{
  "num_hidden_layers": 22,
  "hidden_size": 128,
  "num_attention_heads": 2,
  "num_key_value_heads": 2,
  "head_dim": 64,
  "intermediate_size": 512,
  "vocab_size": 4096,
  "hidden_act": "tanh_gelu",
  "norm": "rmsnorm",
  "norm_place": "pre",
  "norm_eps": 1e-05,
  "positions": "rope",
  "rope_theta": 44200.0,
  "rope_fraction": 1.0,
  "qk_norm": false,
  "attn_scale": 0.125,
  "bias": "none",
  "tie_word_embeddings": false,
  "parallel_block": true,
  "init": "normal",
  "init_std_qkv": 0.0614,
  "init_std_o": 0.00926,
  "init_std_up": 0.0614,
  "init_std_down": 0.00463,
  "optimizer": "muon",
  "learning_rate": 0.00769,
  "lr_mult_o": 4.0,
  "beta1": 0.95,
  "lr_head": 0.00809,
  "warmup_steps": 200,
  "schedule": "wsd",
  "decay_fraction": 0.88,
  "decay_shape": "square",
  "final_lr_fraction": 0.0,
  "batch_tokens": [8192, 16384, 24576],
  "max_seq_len": 128,
  "doc_mask": true,
  "train_tokens": 102000000,
  "max_steps": 6899,
  "dataset": "wikipedia_en"
}
Each number is 128 + 24 x the weight over its row's rms, rounded and kept within 0 to 255. Layers, rows and columns count from 0. Numbers have three digits each. The size before them is the row's rms in percent of the matrix's.

# layer 2 attention key, 128x128, rms 0.16, rows 52-63, columns 0-127
117:120150122137151110100109105112128160100110130138132127104086120111100132103145165145117161135134130114099132085162130088151103119149119104102094145105155143106128126150122105161153093138090129053136159175148138162138141083095107111131155037126112095106166119144126109122179123141128124137106126122106140087114111123118159125106090149087095131146125133115139138126105121107146153116140
110:144095147112108104109110127153163158154149125129194105153165080120127113144115142115134104115124101109157123127124096087152152150129123098156137153125179107108127147139140141109116120118114149140118099114140140143141110122105112099098161126143093103119144171165168139096149149089123135174161165101131105164138106134095127107132127113156114155184102133155137097150091113153190117136152
106:102146119117121118092119146154110124121151122131086124173171122132144115133186126131149132082105120111122163144136102157133115119135136122126131127108126118105089120169091147156098114108115114154117134105098142151128126106088142112139158142110126140173154122107157158125184093169134122091134096106078105117103141136111115125128107078102145142170194161164177100137113139157116139114155
110:129101124120126128144138152120094134158114120143159123147124144150143155097141141155163134119102108134125120142166132077118156111139134102167110115174103184112106119196103113126130175125134088105136105085102127132125133102081146138152095170155139093135132131147126111126135125049157123123145160177100144115158090148128118147115104125157156144131116089124180117121167128131120144121126
104:082101105087090123128142124074099119127138106134095130147098155102114153133119134115157159145124125133118094126161139139115101143151075097163109150121141097112150112114077098133103159173085126134174130148112120124126127129117115137169115152167144123163115111085140148127135102118112066143164123124159124131102095118100100147136094127124182107125115141083121168168135116103129117145132
102:110150119136086121146101130145116141101118102115106125112109161160125146104123124132107132182146120096137134113159155088117125133133115149097093111147131075148115129161110098157132127097166138135161173134133146146170114113113113115117154171141109128124149148072142105112099098105118147121108132131081058107133155142132118124124160095137126163150110137106124097161147080130110138146056
109:109132102140089117162113078139134102102150107118133115153076127148116121124147163116100117172109102139159090128133140118139079128118177165124143154155132149100137118118113104134156136094150101126180102120129147125168104118104127157132172104105130132154087090146128123099101148161205118119131136132132146148102117140189099132123138087123168095111144103137101134124139129092128126128138
097:106123109153167118160119076146113109146141137106089137111139100150108121080144120118149104111137125126158126136150113112115121128093131132110155116143108087130160094172080118129148106130146099130118134133115135153073118138156098170139107121137135110124109112170095127174154175121143101122149152141138107117150130148124125141194096102160086141162108146145154124116184107117181130162159
101:109159149103128138136131165123127149134132120146151150135076090141159108124140145072170088158142180115146121088119113157150159118172134185129126133110160118094106131131124099154126097130100134087139115155159168127139148152182143154107113131141137129109147113137125147111163100175118085123151158078148159143134112152096119087134131154110120129128124133167142140122122159097099144115105
108:138143138150101076116096108055124140142112100111159152129128113155135162172135110123144103144148132161173136140135113164147137130133107126134124175145105119180102143143116148115128136131148142133175115115129115157167146153103102149123105098171172136149154124160096155177144134161118126157097118142110147151127098143141148153096105111122165160148107096164147160118085120148151129110148
104:096087115122107127118113132137144143110165123133128110148146119156139095140112099076130133113159090137176133105084165132141127133104096125129122127129119111142117119171141105123094099183094111141119127113125103129152132100131132093161136127111093107090091132130131126083130163134145152145103060142167183085142118148141135151110134164114151125114118163124196138137136116173093113111120
112:148148125126110077139091151145129135127121093111087139162166126136140062149115129136104152144115129111136096102124092168156102088141150082101106118113078160146151118110114125161156162146095161101120164145143068128109155130090130107092109136133135125117127160162116155145145133081124162181127136137145106150119121117145164125158130100123107091127095131104111131089123114134122113109115
# layer 2 attention query, 128x128, rms 0.157, rows 53-63, columns 0-127
117:155128150142120127129117099102153149115082170169145120080134136111170170097166150113149098094113147166075106109123098153148113109132127149157109101119132137154150111173154143150128157139126075112100149157115139142147122121132094165142078130136118143109153102162138100121105131132141075107120138118087168087167133091138099133127133142113146143130135156135117147123141138112076105111149
110:115139111119163158157136089130102152122129127142108134131158095114101178098127212110135135125141135152131127095129151132139107130128147141138140129158170149113163139143158127092152157121131134162147128098092095131160126113082141114097121152168135082111124143125092149157125131127134103133077144075133134124136095101146147106142137137171117139086122129109108150116117069098130086171139
111:188142107161150162093125154144128119109113173137112123102173154105131148106143159061153111096154131151144118126097123183157130097124144148148104137084122119122144106096111093127131115145125116121125165110124091103139131143148137115131146097112156126155101156148144116153144145123163156157101123113161148105116143166192142155121153137079129132111080135145128103132124115170120162132114
109:149138101190148099147095101130116124138146135124129146143160134120125117149112059123128126099079154133119167144122129136107126104173125132124199148156124155140156155096144090153166119135136144150114114120131101116123152084160132114162103136152151158134126111094156183170178141114141169121135147109105134148121136171123125086148136176102153103133111135100126121104123107124114134117109
104:106125110105122133114097092131129116128166135099141109120127095109182121098088121105146084148117123139141140148135158104153124121097132133109145129133138110132160096118127132144094105106155136136144114160099059103106124112160175107170138118148128174143122132127076126135130175138153142111129108113132130093125118116122099085143062097086086147101153173162138130162095122129122098124150
108:185105143167115161147145123123096146134141070132139124152148118123123130132154138153115111137122155072121130166140131104088101124133071138131134124117080183088105097129152134087142095137128135114123133112103116159105117127153101118180138151139127131135094112113117121148152131103122139123087089095121124171100134094129123136117128107134108173068131104146153088136110148166128137086110
099:111125144126178180128075099143102135136122149127128100187122164137144121171131129081121117123145100137107165119144111115124091089107172097086118095137110132097094112118129134106123147115105093097141172117140138138112164130079093100112141115140094151151151172120170150105118122138140140100132094094130089113124164131142121108102136131129152114137122109113098103132130117159126106087087
105:112118131108140114139113104092117142133135121122134141144091136086084124088152101140112126105106100110113115144121102135155158133129167143175144104138089168133064141105137156133138176064143106153142140122132130133119126150142126167124093160121131138166134131113140135137091118088082105138138110128114116111083097084138124130098121116157124106123109168105159112098126131057122171134163
109:132166102188107174124121152100139130103134174134144094161121137105103106080120117081127186118139133086139141146097154156163095099122153118111122168157087139162103119155172144185145148175095147152122135145098154092121116115134124162095141133153107098135125095128119116155123129125103099119137111125139142125124105108130121090136173126098116111121114091137100115141144118126121135150141
108:153188151134118128167167144129120102150080133113141108135144100107132125122166148126105126126165138102118109123144149122130141111139144132141100106121165141134162118114092096131126138136150154167142131143154132082174142150124112089134128126134112159150124076162140122160129124138133101122094177145108035191150164119163098115152124146132117126128101103126132156135108145104158090129142
114:121141089160091142121098177119135107147086131118125139191116122129143141163159105159127117130139099142165190141138156169098098088122101105112114139125162131106124125159132108110096192150162136142116118122160156144136124133145129136144133137107119119109112134105154068080120155127129108150097160129122133086127083130096113081092128135101117136109158152121136162111131111140107111145151
# layer 2 attention value, 128x128, rms 0.0867, rows 0-42, columns 0-127
111:092129160156138151136180161105146131100148126172085153136128154103112101088086160155094123133126119114147151132175151158126128090089172118107107155127088133112146166116156156150077126119111121160142132112110155110165148148125091113128098144116111154115159103118139143122168150121102108093145088086196152133130109140158148122097129131105114141132108114113139113123102141150142124116128
106:121167092132128125147098157138122105126165099136156103114137099158137149088125110111126152105110101112102097136069133112138112154140102172135107099132085171118160143107124130143104116099110119134131139137109127169171138123162094159139118126116135109082117108133104095124121153143142172171147157070162119116136145124093114177128098118114094090083106129109148089127144136112118093149124
108:092118124149139123102103118109155134125104139156114123122110097144179125146135167128069157152139118132117099120121107114165083131148109126137148105125115131120116152136151134121120165112137122158126113157166125126126192194128126112125157158138135155177132183130139147122152127121095103142106103077124131186119122106099099116103156104144166107109154136138156159165159110115140073138130
100:085133112114126083133114137113148145154101101148107139131124127126133132174131174124147118136126121108118157111117102099152110123117132162126117096091129135139136107100135151103133080093109115104138151112140093143175128109152127088147059107152157143122119128097081103126117103141112119086165106106142141076137142186098111118163127127114137158092128157098173157151117120072110132154126
099:130121134104146100141152127096115156130115102152083119126161121107111133140132129127101128129173130110126093133163097115135102135058087104134100101112145140152112138094101122131123139147121130124126129167174153090129164152139129093192109143127118117081101138083122111121112109106151094126094154068111118188108103113116174141140128129125127143100134153117162109115086088138103118150127
112:123095113099158125135134162093131131123104138114166095123140102138099146124151162115100130126122109155156111129127134101115153097123120133147142096181150121118153085078116119128149098124157168126134134117155114130121141100141141137148159145084125094177129133185083136155142124133109118111154130112164128057119123122146108082164078122194145150126161092115102105124136130129102114119146
107:081130131134134101079075116150139115128143098132120139100124101125134133118091176121170111090143180127129099156122096170157152113112141112114126142152082135160111124138131128106117137168130120113108158096133111137156112125129171121101134135136130102110161138106057130153141150137143122170118136146134124127152117132105092129197174181142099133157100171111143129123099136103130107134137
100:145127115136128157165140123104138155126092138126126110141131096133131152083092124120149134113144177149096136140106163149111166138111120111164140144129126179176118097184152094159134147200137150120144150165152103100108111133113118119081139153102138128106124098132075116109140101148095150122101087121148162134132167106158176132125094148103108136113099121127113169114118143141119119113155
109:096136128105127109129113090090172138178106134108168150118102149124168101132155128122110115157138139127101133096119165110091126123173141125112102152151104142122068128171150109126095107132090152138144123153083117174114136142157086089115124089159124166118116092128101135155115165118084127130148092109085163104123131164126161155125132107103119141107125109126148148128115140112099091108134
109:135165114162127130135089108089156127109111113147104131160107118147176142124140125177136133104138145135141080134108108145153136091119140140140142098084133150122139149143140068113128152111148142122092096163119089059117169123128121091114181117126143158144163119071107125090141150168095146159120162124164142143108158126104144116114110121132168126159142116107155119128145111112128095133135
093:114202142129152112132149141101148157191093144169086105164107097126154125144112136164137146141118119144135149115103120100142094137123143144163152110134134107115146120204138151107118121140116095154126098149141122107129146093125123081124123104117138146179110093127099136109127160143087125111134106107156142121131131125114138123141092124127172170097155117116129163123165182105151121158118
115:137095090122100143143133127164140146099125152108147147119108128131150119177124149110117107079138134131132147134090153107140148097160117156112104117149130127118137142142147118166135118110132127090100091131129121091119164131118109146096159090138175150100140121149101146084106142087140145164059102132061122104118144076181144104108148130139105139108166134135122102098103130116154154136097
107:158102118099068131126143160155102166120145115155110138117114122144133155183159180118120090143174155135132124118137110109104178121120125124183116150157131140143123103130143131131116103123155148078157119121161121130115109148087126171128153112096139141119085147157092139106126090105164131149118113159117087124136103098132089081144125090129147111103127139122146145137128162152151147081122
103:165125116148114139127132116093071119148156107184152149123143145131099078130103097111163143151147156147121115127120154093133131132131119152122135162128135157137116111164150084157146188160130115133117136117110131130111102160119160051126100120131152112152086078109134116135167125147147124125135158089144165090158123134117127147123098078160121111117160128122161122134147125128121164085128
116:095132121132088137146149108154155161152164133172112142101130115160094103119119122091123143137136147123168076136155112135107130137110148108135137121146132110148120078121110140116079173158137176095131129092129100130155132147125109122142119159105144126087103155134159096118110124111134153150092099107115115134104155103107110105151150117082098081109122114143130175132064124167090113122098
125:141142097107081134130110107147127129130113095079177124151125110127142114131147097114123095122154158118116136166112112109130122140145176141123115088169188128133132116163129129119133101133078139122101101145084068101146092102129139138112137133093121090134100093120162133124115103145155148121180093104089152126113126132128174133195105124124142132172119132131132115143129120079140135131153
101:105102176132132114089167119104151125098099160131095142120104109123157171166111106105151109131166117129096118106127115162126138147086133111153154158144097130121132120117117154126103144153140134095102129139141156105139156124106163108146082122132084108127177151099104118119093164095114113126102107177170155141129164165160142096154093119114128122149138120091150131116133141155117188099137
114:122136126138115121111193132154158097131121159145131126091128129188146123185125124133163124090119137139129169104094146123116138093145149117114111120126144115177120101153116097139137137114138110095069110090128131134124083091131121097122122134144100111136146144094112141158049146128157122101122118134095093125170144129115120156148127136133138140129144144108165131076103124169095114084114
093:153128117121128141143094107132170156128123101092143131088126108111177159146177143129121126115108153137147064124147124136110105149126138151141111097127123141162145118105129167115113100140103116141116109106095172104162135112111120115149091124123158146101150139141098122153141156148150105065149144075167135135123130131124163118134109072158143113111146186141151137151137134159135067092126
109:105155121125179135157123133119102099176131113130128165130110126109142118118095151124124119147123129192092085133147135129149125147107105162106127143142160150134120057137164109140140172142099125150114120116104135142165131119115132096098104090120195090122067135139124145160130123159141141121129186128099139108160137116112147151154125145152116122071151122165143142144111124102149147146135
130:113090114156175120136088119130133149147133166103157142093139128082142136131101147103116102157137128111134170123118138125118093135128120143105117088139128130163098079122124076086127114147144156163138103124128157116082167092118155066136144081150153132128141131130162133156158142145115159098104130110139100182126123125108114164154136118140103113111139093101138124112082116120100134109077
100:149140169117163117144141148155128107143131138097159144101161162123141187106136106074161140145099093115089142130117127139122124122133133141127121136135146124164156175123145098123101106151143185100139134148063085143107127143078149156109165101173149114110128105079104145124161126144117117158123127120117119137127134129142130115142159100116127120081122094117129148139181146149113159089105
112:119075115139118150116097142117174099110118106162148105119172157141110168109104136117155154112091115111143087147065140108181104148109124158119153097151129103117155131139110156152112149162106127092115135126145129141120131102128117116196139184122123105102102134160150099139117159098168128126118122102119089113089110148139119166095129116119111126112164136086132116124141094132142155151118
110:134124168102151096124163164113081153149133127153114135123172137140113117112090173132126093135155146103089125140106152102132138106086093121102055105133148125135129125152132096114103107112148129141143168116126137097130124142127153081099109120174138136111120085112099143094128083116148110108129146102115104164162140125151147142156150168132161163102105139120179143109099152128117165106134
118:122128108154122192130099164150116136125126092114142119131130077127148142151140139156158183156164130101145150137113124153109167125131122153131147110111133188133133148150122146119142126082102119149149131095154131124107146125135159142132126116126106165098143156123120098109151132175106111133093115102126116105144126068124128163103146132129147089175119083155115066135188114125149097127151
109:149106138121170138113096119128141113094129161152153133108156110133133137161170128125173085136114154138175115100109131088111134125163132146117156152100157102081126098142151105115193114110146113138147094109140137116152115121114133165123146149197125074144107135156143110133103077132153157142176125159132115110128122092140127115120154162127168119155140106154157111128107131130133173130158
112:136119108081134140172078119137130185115110119082167136144156131130145136119119121096144129118150166107202096138160148163122158112095125132136106141119142141149120136117156126152104121169075105131150142184119127132142100150131128137104146131107128142106135087138135106167144148130145144153135133122149147138160138090125148163121156125102107155092079147185104125115106128163128156165132
120:096147142104142144134156121147145137095121138116124090120167097149129164162129142152099106111130101131082138126077158095093071117147097111129129169185150110119134140105118122179112132123107092130123107090127121145095121142146140133092121128132123139102157127133173133140126058131120108115121137086167131120112138115121112131179111128120106188160090145151138128102131161143115089153121
112:129118120113156094164139154125065124157155140153151116154132107096126111107098120150130139113073140128165111157146132143123109127147110108132136093092129109109157145112112121091140118118157103150143143141073169137146147147141135146154139093181117127101134093126175133110114128119115093147119173140117103133097149138095119137167144165130153144044119113125135111161119133099107128143077
115:109144119107108141104122128104146113094105172111081138136113100108133169134154118121120133142138138103105140122101134122154101104140142125161107132174133138124105131147132144169139104119125125119130106117132125138144108152140118131082165136153113132144077127177129130118153080155120115125153116100085114116090060160146142186146151065163137139150150144129189153127147101115172130111170
110:112138084127068103146118116094137152142103118106097106102150114125112102144119086114152149119099134142128061121109121100138105133137130115101107089136181128104136156146160084144135176104146157116109132147103083117148146134116125122129165130122162109098114133106142128109160123171113104152084146128112135127112178096155103127139167124151107112153133089088126160124136115096098090112106
110:137148128134110111113123209145097128183125102126094095129149146142116114092084119131164141093109116102134153145102118137141118117135077111105160159145127135145136126171132118103179121130112089174097157149155128127097131128093129149091141146143194107113134137088158120109130132150142156131082125161096112137175137083147113156115128168131095127128115167142122140120133122129115114137128
101:104171152114110107109143115098162117117104173129115113144128122146160131125148131153117127134136124123140113070126137099081094125145144105121125165169130071133138139140102122149117139074114117162087141153094139116139095139115150152135127180096150109118144115094152146107123176133123143165132101148109112092118119085179125145110085130137120129110114169185137120103118131137126090166168
111:128109114104184135124107152142137066112120146144132134118133104118124110173160108129146171137104171124116112153125122156109145119126112157109173109149146121113085141089120155149166137129095127172144163162117127166163106151086163153130096123173111127125140104138100115144123179120119120086156114099131151069153118154143110097148097153130114150115082116121100113125137117149096122121106
113:131139129152097145132135155147131124111094162082116120124123124112152120151132105141149140127111075094157182116109110092121128121130135165136115127145175134140123118082122110137155111113149148128138122083081100107103134153069156149154121129111136099124081175144123146091146102157128140128111157093165096110176157108183107128142099111153104095109169114112099100135133125108116141152111
114:146138104138103138148162140110143119131100122119097130096116141125147104138137122152111113162092116153122118098182090148155101128095116094141118102090165117140102119138153098127133166127138133142131156109166121125140102145103144151103143146133119083127104170115179119137139107121115129080138155134125110203173149141134100152143154166103140104124147138139122198148153106153143075107151
104:151139096088128146145156137150106121131164134158143169141082164168173161154155132117133154107120143133143128133128140145100136122120104134142141128083144166186111134119148104114180075151153057118157092145144137125129130149095094110105153157161128122141168144096089100121095120159129141107099146122119142107124145112102144124129117144167136098093117183144128111138146132136113149136126
130:128145137139145149145142145142180111120131153089099108083160124132097134145146116092142119128100113113177174098120099112138098118114137134130175130129131097111190134125103146136163132095105135104106124130169131125113138137124136159121109092146144105101136133116141079147152178125126188117097132137146135077130146084146116119129121110117082091126190125132112162122124100149124171161135
122:133164136135152113139117149117138120148171120101136124130118144131124168070110163098089158137128096172139120114120118157099138127129111110116108117103174109130175161145136109136129143158119124160137134183149136122119115161146123158163105157099096113117153139154167138120164129147158109181123161149147141152164106156088099124139144152150102102104115064163128153114179103107134124123128
110:122126140154137126136152092150129099108115175141141130160152098135136132106156132118101110096106132128063093120137122146135118086116153093140174115090096162172146112109117123144142135106131101106121140144120105123151125159166147119106195140124134168110133131100186117166118125138116091148136124099126111081070119131117146106145141153145111153094146160170147135130098079098138133131127
116:106094140138164122134109109099149149160127148124153116125131118140160094101117194144116145151134156140124121163128168133109118135130122157150095138145110145122082132108150132103093118153135133123180154139135105145110154129144112071116105147096108124162124107133090134113140148096104149130125106156135121126116131114136069100118145150150177113082124116107076181096116148139142069172109
104:137167107123110147137129115157117108103164127149118162148131132146115111167173074121117159179144095147129145139158091117108102126146156161148116100105163113110144167084093160155116106104131130149146110183130088119148115128110132151146109143120110141189131108095173133086133125127146149116142114160118143114123131126120092123088112108141144089159103143138125103113179112143155159160109
109:118100115119119108119140151129094112077135149131105126132129114126130147105124112114121147116127137134113150142175137170118125079128102132131125128142139165111127115075145178130094102084152113129137166135121150160143123138121114122102120123110135057158100142072090137152147118157119178106173136179140120111150136068134080158122124122151124101155102114081128151153097155150148148111126
# layer 2 attention output (transposed), 128x128, rms 0.323, rows 0-42, columns 0-127
120:140180077107120160134138121163182125114099153115145119118124124097132116146135118140142108106169150130104120116080099111113112073167131148154156123136096128145161131106084063116138115131122147128129141141129088168150149128119174111146180115105150115134099152169152115177118117152133091137160131116137087140124147142161112180126133119144152110143142144125116118096157109131117153162129
109:158136171114111156139105153100087149129104147167109168143120148101139154140164172093151144154126134171166122131101113157104130126107156126137100151099134117129103159150146120086143154105112113127149103122176087104084133145122079187142127148135125118103140154103116148107170171132097149130148104142138152117148117138152162137152150114127157126129127117162097154118156111092154142148091
109:151104122143115166117153148085126174133153155136129143100185164139115092099161105107148103132084108118146104100108112111105121105132155118110151164149107156139136125193152113112150094119091098105103112149123084130143137088126162154117117161133128117151136140088126136152092114146165128127146112132118096131136141135135155139115111090136111101119078109102135106103142154166156119175170
101:165095126142165159113145116131140133129152103170166154112126154125147171117151095150101173148134123136117138152138079104149159086110120135133129117090088158160108130131098146161081126135090107131140124115122108079111185134128091169089125119141160069128125180130135106072153128144121114166121134171118119139138131100131150151092157122110122110103148122134140107139119123127138124105114
104:084096137139128202108124154126136085102073118117124145126114119143092150127137117174137176159110117141135166134140104143123151118115148133122104151165121171131129113143150094173092133127154137150123097111122155159125116116092152062122084143129128109114127150134090107132121139161086134109125119166137103132116143140157145163102133060137124119129085134114111113139148109170134143135147
107:120107129158108110126148103142121106159131168113162178136125163141136127082167125115142161148132095118139160146100149164138112121106132102089114124106104125110157153135100131143125154103131113116120199121101137111142085130173107103141139079163137189091155161114151128148121159119113108192100097127124114135112124127124110141130155131120119097137129135126145162150117191128145155106102
105:158123098104101165103107114105173107138091130119102160111176115135129143158142096115120103139114103126153131073121118074122139147126098139168133111138147108126093111141134162113084154112133135140154127047137130077104163125116099184143126105116141110158161160153135140104131110125142161085112100104099118114138123122096143128086133129139117116123124139143144151178152099099130126121132
098:103173147099131101104159096134146092156108072121137158128077100120109143137124122119157129103121164104104130141135150141150080099148161136136093139120138108068124151115125154115124113103156158129131111133103146109110132140093130133131099101143148130101133095125095146134103104075178133108105105096124103134108123179108096117114128121106135089152137132105104129146132055148154139091110
109:147157163121138093128122148157114163119158080160168080135131148093141140149144132110127125079125138124138107138092092118139110086103100149181161109107119139109118144109155121144158075119124123116117144120111146096148128124132187196112099124113116152144155124174147106108125137149156111131101142124149093125124118113144142125147139097147190122124130136113062119119136116099140117162121
105:171116148100156164145122137120107138175130142137132165114105126137122147139144144103106089132104114094147113092108092105145130152103159140109126139111114103113135163174148134170111086123110088136129123114118062128106135079093138145164086123122175126124107084076134150136105141134152155090152080108135129164139115141156115113109121129104139098152108146157104132139113154155105159099144
089:131113116133138147116137099153124125170170106126136156116089137116146196119122085116111101078127113085126125151119099089112168093134171110084149098114143116151141151124115143165083099119105132116132104186104092145119121113120107181115099140174137128142098133115131105141149130105144087140111115132103112143138145144145105128145111115090139121119131123196101138080096131141112118122123
120:106104098115140089171142150134119120139132086110154098128151116157137110109160125082167104145123165118096131119123147094140097128144087128094141152116123122137143157125149149135202102163116116150150140112132110134101172181140099113108093149118121122153126133167097168115107128107125154120119174134112156179123145098165157099108104160124155136178112136127112116155107131150125108095131
101:106085121102151102102157159121125139143110108136167145164154127138130099074114068143129152137131133147138127125150167105090114139138140138074120120106132090117152115137087147129159126131108111171107122108139135126169217111146118094112144122123144149086163141126104135111096110106141148156130123147119152101146107099126161121125124109159110157171127084100153146169119138143124101114135
113:121150140131125080109111137189092157157113076107133118130055076140118141119153138129125121126128161163149129131146158103114136059105130076099105113143137168119166132158092124132124129125128137101079141176150102145117090117125151118136097131108129143129158115106124087124095135108105153088103107140144097097123121110101123133113159124126130113086174139142142134118111112139116130132124
120:140160129113157132075151152119152104104094134110115138179161129137125117134157119172144148124097105131127153117181141136085094150110099146133143152127133125106159122123121094120101130111116145122151084088143151104139119151127157084131140127102128121113159101101106142148132114109162142154142153141092141107077096179172185172106131088113159107119125099149132125124181127113143145116120
132:076101140108115090131151109079082138157142073171109114145118135137152154188102130123097111146085141141095133143148152134158176145131154122130109111086141147105111132149105120147131148122155120148147140094112146083152123138113138118125085118120136129124087142130115090141158109112114162152099164100166170124100094119116109100105122152123127124134145115174116126131106150108142086112090
099:132119117148105186082102119140149108172117098094146114127168123115182119135075146155157141119190123097152136120123107091132101110118117123122084093128105156097138147120100125148107121111134150138143120128131145147165166136139113120109114104132136113102137138134177169161089105144135101169124108125148118130128151129160154120109116147143136107103108142107106095132131129153047112100156
113:147115117137084038100138142170109104144121107116154126165145143118128158128133128123129107132168112131116105135146122089127080174102112141145148115123146133133124140096157134145128137137085142126156122142148152141123163110124132155122113110162164132134096157122157139121111085141051149105148151132107156114125115129149160125065132133111125157098148155119131139183148120119125185106114
097:153122151106143097123189127121103139133122123125108143094158129116128097137100130086111148143141113153099161156129114141143195130136108130111114121075153090150112145144124076159153114103136136106165107121157132096160162090146112141119121125129117132115140134107155096132131129184100216131109123166132091146128167134132148146103151122115145097179093146097117133137124115143116132126141
104:108104123124122149108148130131109143094121092082112113090105129117130136121197149090077106114086131131140137173123120131109152061120169136079152085130150128129132146094120147122126155199092137132125156137144119120114078131125114129121149140138128127138165134115108093115126106087120163096087107139137096139110109120127164127129160126149104092100159144141121159140147112160112131101110
135:126100108129132165116132098141103131089151075154148122139131134151139145128161177101120186152097146148139109141126102152079126125115077118142155111156151162114172146139156104147144110110114139077172174120110136152096093137174151147146089146165141128146147082149133100154110128136101139119125108114113081113139135142147154134111153095126112144114148153077122162144129108118125135115129
097:108134147099128141141098093169141163124125068145142142153102114120138109167120164163139148088153170105156096147075165148128145151100120104146118089150120103122128149119156101156152132150121154104109146122151132121125151110178098157141119130115154134112130063159145149136121136137137146099101129135123144158160103156115133157136109067145069135163125093143125089123134158126131123124128
117:140113136153118114143117095117087089152130156073151167152123113129136167105139095116127173183165127119137155148171155119082124090154108083149103158112121165127116134127156106105135128094149113091131113140162125145117084145155116123115109144082083126152146138091120156139131116160064143116115142155100148136164119108129140142148109147120152115109118119142146100123134101114148150159101
108:076096073112125153140132150208180108120094074140119113159066134158125156162148111138144158110140139130107113129128151091091125144134131125138148098148095131118113163096135126147111126155107152158094119108135118162099138104119134113119102122157165128123103147150097100136141139099097132123130109151124100129146139112093128143109123102120108114126129166112113112162170098107166118133164
117:184153103199116123125131137085125146124122138150142127122152168144115096118104148112137124156155103140148127136096121112114097130171165098132093132119156072132121155168092117106156124130137093136146152128083112113099078095122120095155145136132145129166115139102143082119168136108144121108126144134114132150162125171129113150115132093137116179145148112100126131150098071128132142090135
111:123098095113114118121102192150092099149178135115127108163141144111112105131154162102078107120104095171124111111144129153118144166097128127102142093077113116083125152112117164125129144136141149098133105132136090130108105098169120104112169107122134158135118100099130137126164137139136102124130158097104163151133132073102152115134118186146099128099125133094162120145121144107108111144158
109:143164135102134087161131117132134105121109128133089134121102145097064125158122125137098135123099191139108128115155128098150143113133134136124148164099165090117116115107072137115152115097158158131130132068091164139122162121130153127152131118119121150142124092143096175120134127157129155063103107153119144128084140148110142124154091124104138096148112119126115131135109080111158119095091
107:143125115107110096142123135116142177137142098129064153124164160129122153143143120086124145144140116137149113140152101144158085160154171153112071115165118128147114125102150142105142129100146188123138106175137115132138159118120134154148116117126158128114097154128126137197131194134127107158100157136136116151130152127144115154107117120158107098107131156170141135138151110072150117152114
118:113123123126102185161122164132156097078156150118125118097085121121117143116114118129134168134152117167130152110150137191148140134116100080113166151159119099176151133123152123144118151140112149114083114103160128134106131118117130149133098161165111122145137108143094099105155182132119138110125104148118163154123160130144143156143083121101089140128122135147109157083162151115130115161168
107:127060133117121128139130163166122159136158097152132154116164137129092124124099100085116108156099134159141121130097164151104086074152157146135125117110111152131101152155119113084132132132134139127140103166174123119165128089158137117107104139078092163171124141128160127150103145114131129130092170131153100114133144119084100118109118107165136135108137129136098131131144088123132110168083
103:137133138119161129144145157168090160161133157145147127114141121155116132125165147127148107127137111125146133109161119140129128160126113112101145168126117129114096120143156131154099105134121111096116121093127141110102087156135135104132073116085123110126128084074080128133122154087133157147112134125124135182106139132139144136090165102108131084127104117198119114137164139177164161069116
101:111125094122098141151130097120148136159126124113112134129133096132127153125129125145131085114128137135109105128138153123125144167187153145140118136175158127114152132118141165127110121131090139115105135133113176160056146148090104150156119126136103089183113106126076094096173087099122104099146102096116143118104125140094152114106088112120131137151140131172184123152131083147141150129142
099:121133096112120157135111145120114155187128155149137137145166144095111127136181132149125080106125099102087095134125108120137141153148135181097086097149142122103140135085131112109112107091136145149147135136139114157138154081128114141120097084117099142168124083126116157139129147148116118141183163130118153147068135105128150101116135124178110116143118137153095134117144149155117114185126
106:128138138141082088119147085137138159074117133127162135121136110112113130070110168128094113137127135152176134101148150115197148093124094091103115140135110095115133156116132165135109129104146158078105153128110113134119144125112139146120148102105093125110116175159151109091150141125111149137129160189127152105107150111137146150128135144118100124175133149144127140134090139087123137152172
121:124109129167103093132129133128077130132129104171141140125129095115127144084156158141127144154185189123093109118137148165134111087130137118075126100136134133161170150154130124128116118166092156131135132133098121121122127163167082097096126114105138107125114104129151150159125138096108138165175145146152140168117148105137100135130162092121069100157130115111154138107112147150139146094117
117:100131139109108116098174123132113143104113193127132118098163099125114110110095147133108111118145141119096106152121163122127134154119193140124166138144132113117131090104135150154120107162095146108126088111119149124174074108134159117115142122121142107116107092078099106125090100112138142122174124100138136081111153123106137154122130088100071125092108139112129115129176135164163145132149
099:139104170154105046135150136080145112090139109122142143106137089113114114125104143147131114105132125152118118173119130108152142155133167154111137156137125084138129164195119117162129145142147153125132147124152097121104207100094097120122099132125118122132139145139151132058103099154110130081132096108127110158151145166142159133120133127127119138101131123110136160124112129166133113134125
117:164146083123170136125137093147118147171140179082133141166169105105123148113150177111128150162151147116131137151130127133120110128091112126143100145143126126119183110101112172144118112112124153115180114159110127130118077170143083099135114109133102116155115098133132152120140161117139104123111175145116172112128159129157179125109128116108147130101131126149156118118086140138093129082112
116:102116131083121136150117156110131147124103159087100158126115162094119102147133130176147143095111136123132105135145172137143086140142181094125124126173120121149128104152136125105128126101103133120118164113074141139128101123123105097176132127153121112142153126079098112094139131146120157140068094111136122131143121124079132114133112095140089124076113119118109155065110135105086156135111
107:172126106122118172155134117126167115095142103111181162107148141122095108119128111125146130177079115123141142128114122162160122130152145156106094167152092147132123099124153119134107152131117134177148135135177083089135104073109116146160106113105114129130121125136142141139092154131136161094114118157100168150093134155145125158107107130115113132086152111132110151129160125168149084174124
118:127136127158139135112119111102169121116140166136168143119118137144095169109195081118141135095134143120115125116137142103120107094105091121108178119140114112131107112145141142106115103124116069138069170105092120132119144114100124143094117106158140137122148124149152125127103120127140112164141114136114054109153105117124136121166121122117175093154079129067109148098136107114159128102128
100:103133148143160134140083140097122166110103138147117133127155115151102126116094149178134114128116115128150123145124144114171166158109125122063137143134104111136143115152094110094116105120139100155105158155122105179145177116124123112126137138104148109098099100127133136113124128128100110158180187136150161081162117127145142129121129144108120168124149114150123127069070175134110101123150
114:116121110144100169106139117142178158144130168116141103119133126107104148114159160115120093146135115166164096143116136169114112153140126144115169134136108136103131149132068103106108194133112133110098136084149107166142182118129125165103158097130164141091130120142171140155124131086148115146161089160164117098154138115117158131111133139156119153157132119119134134121139163173133119114097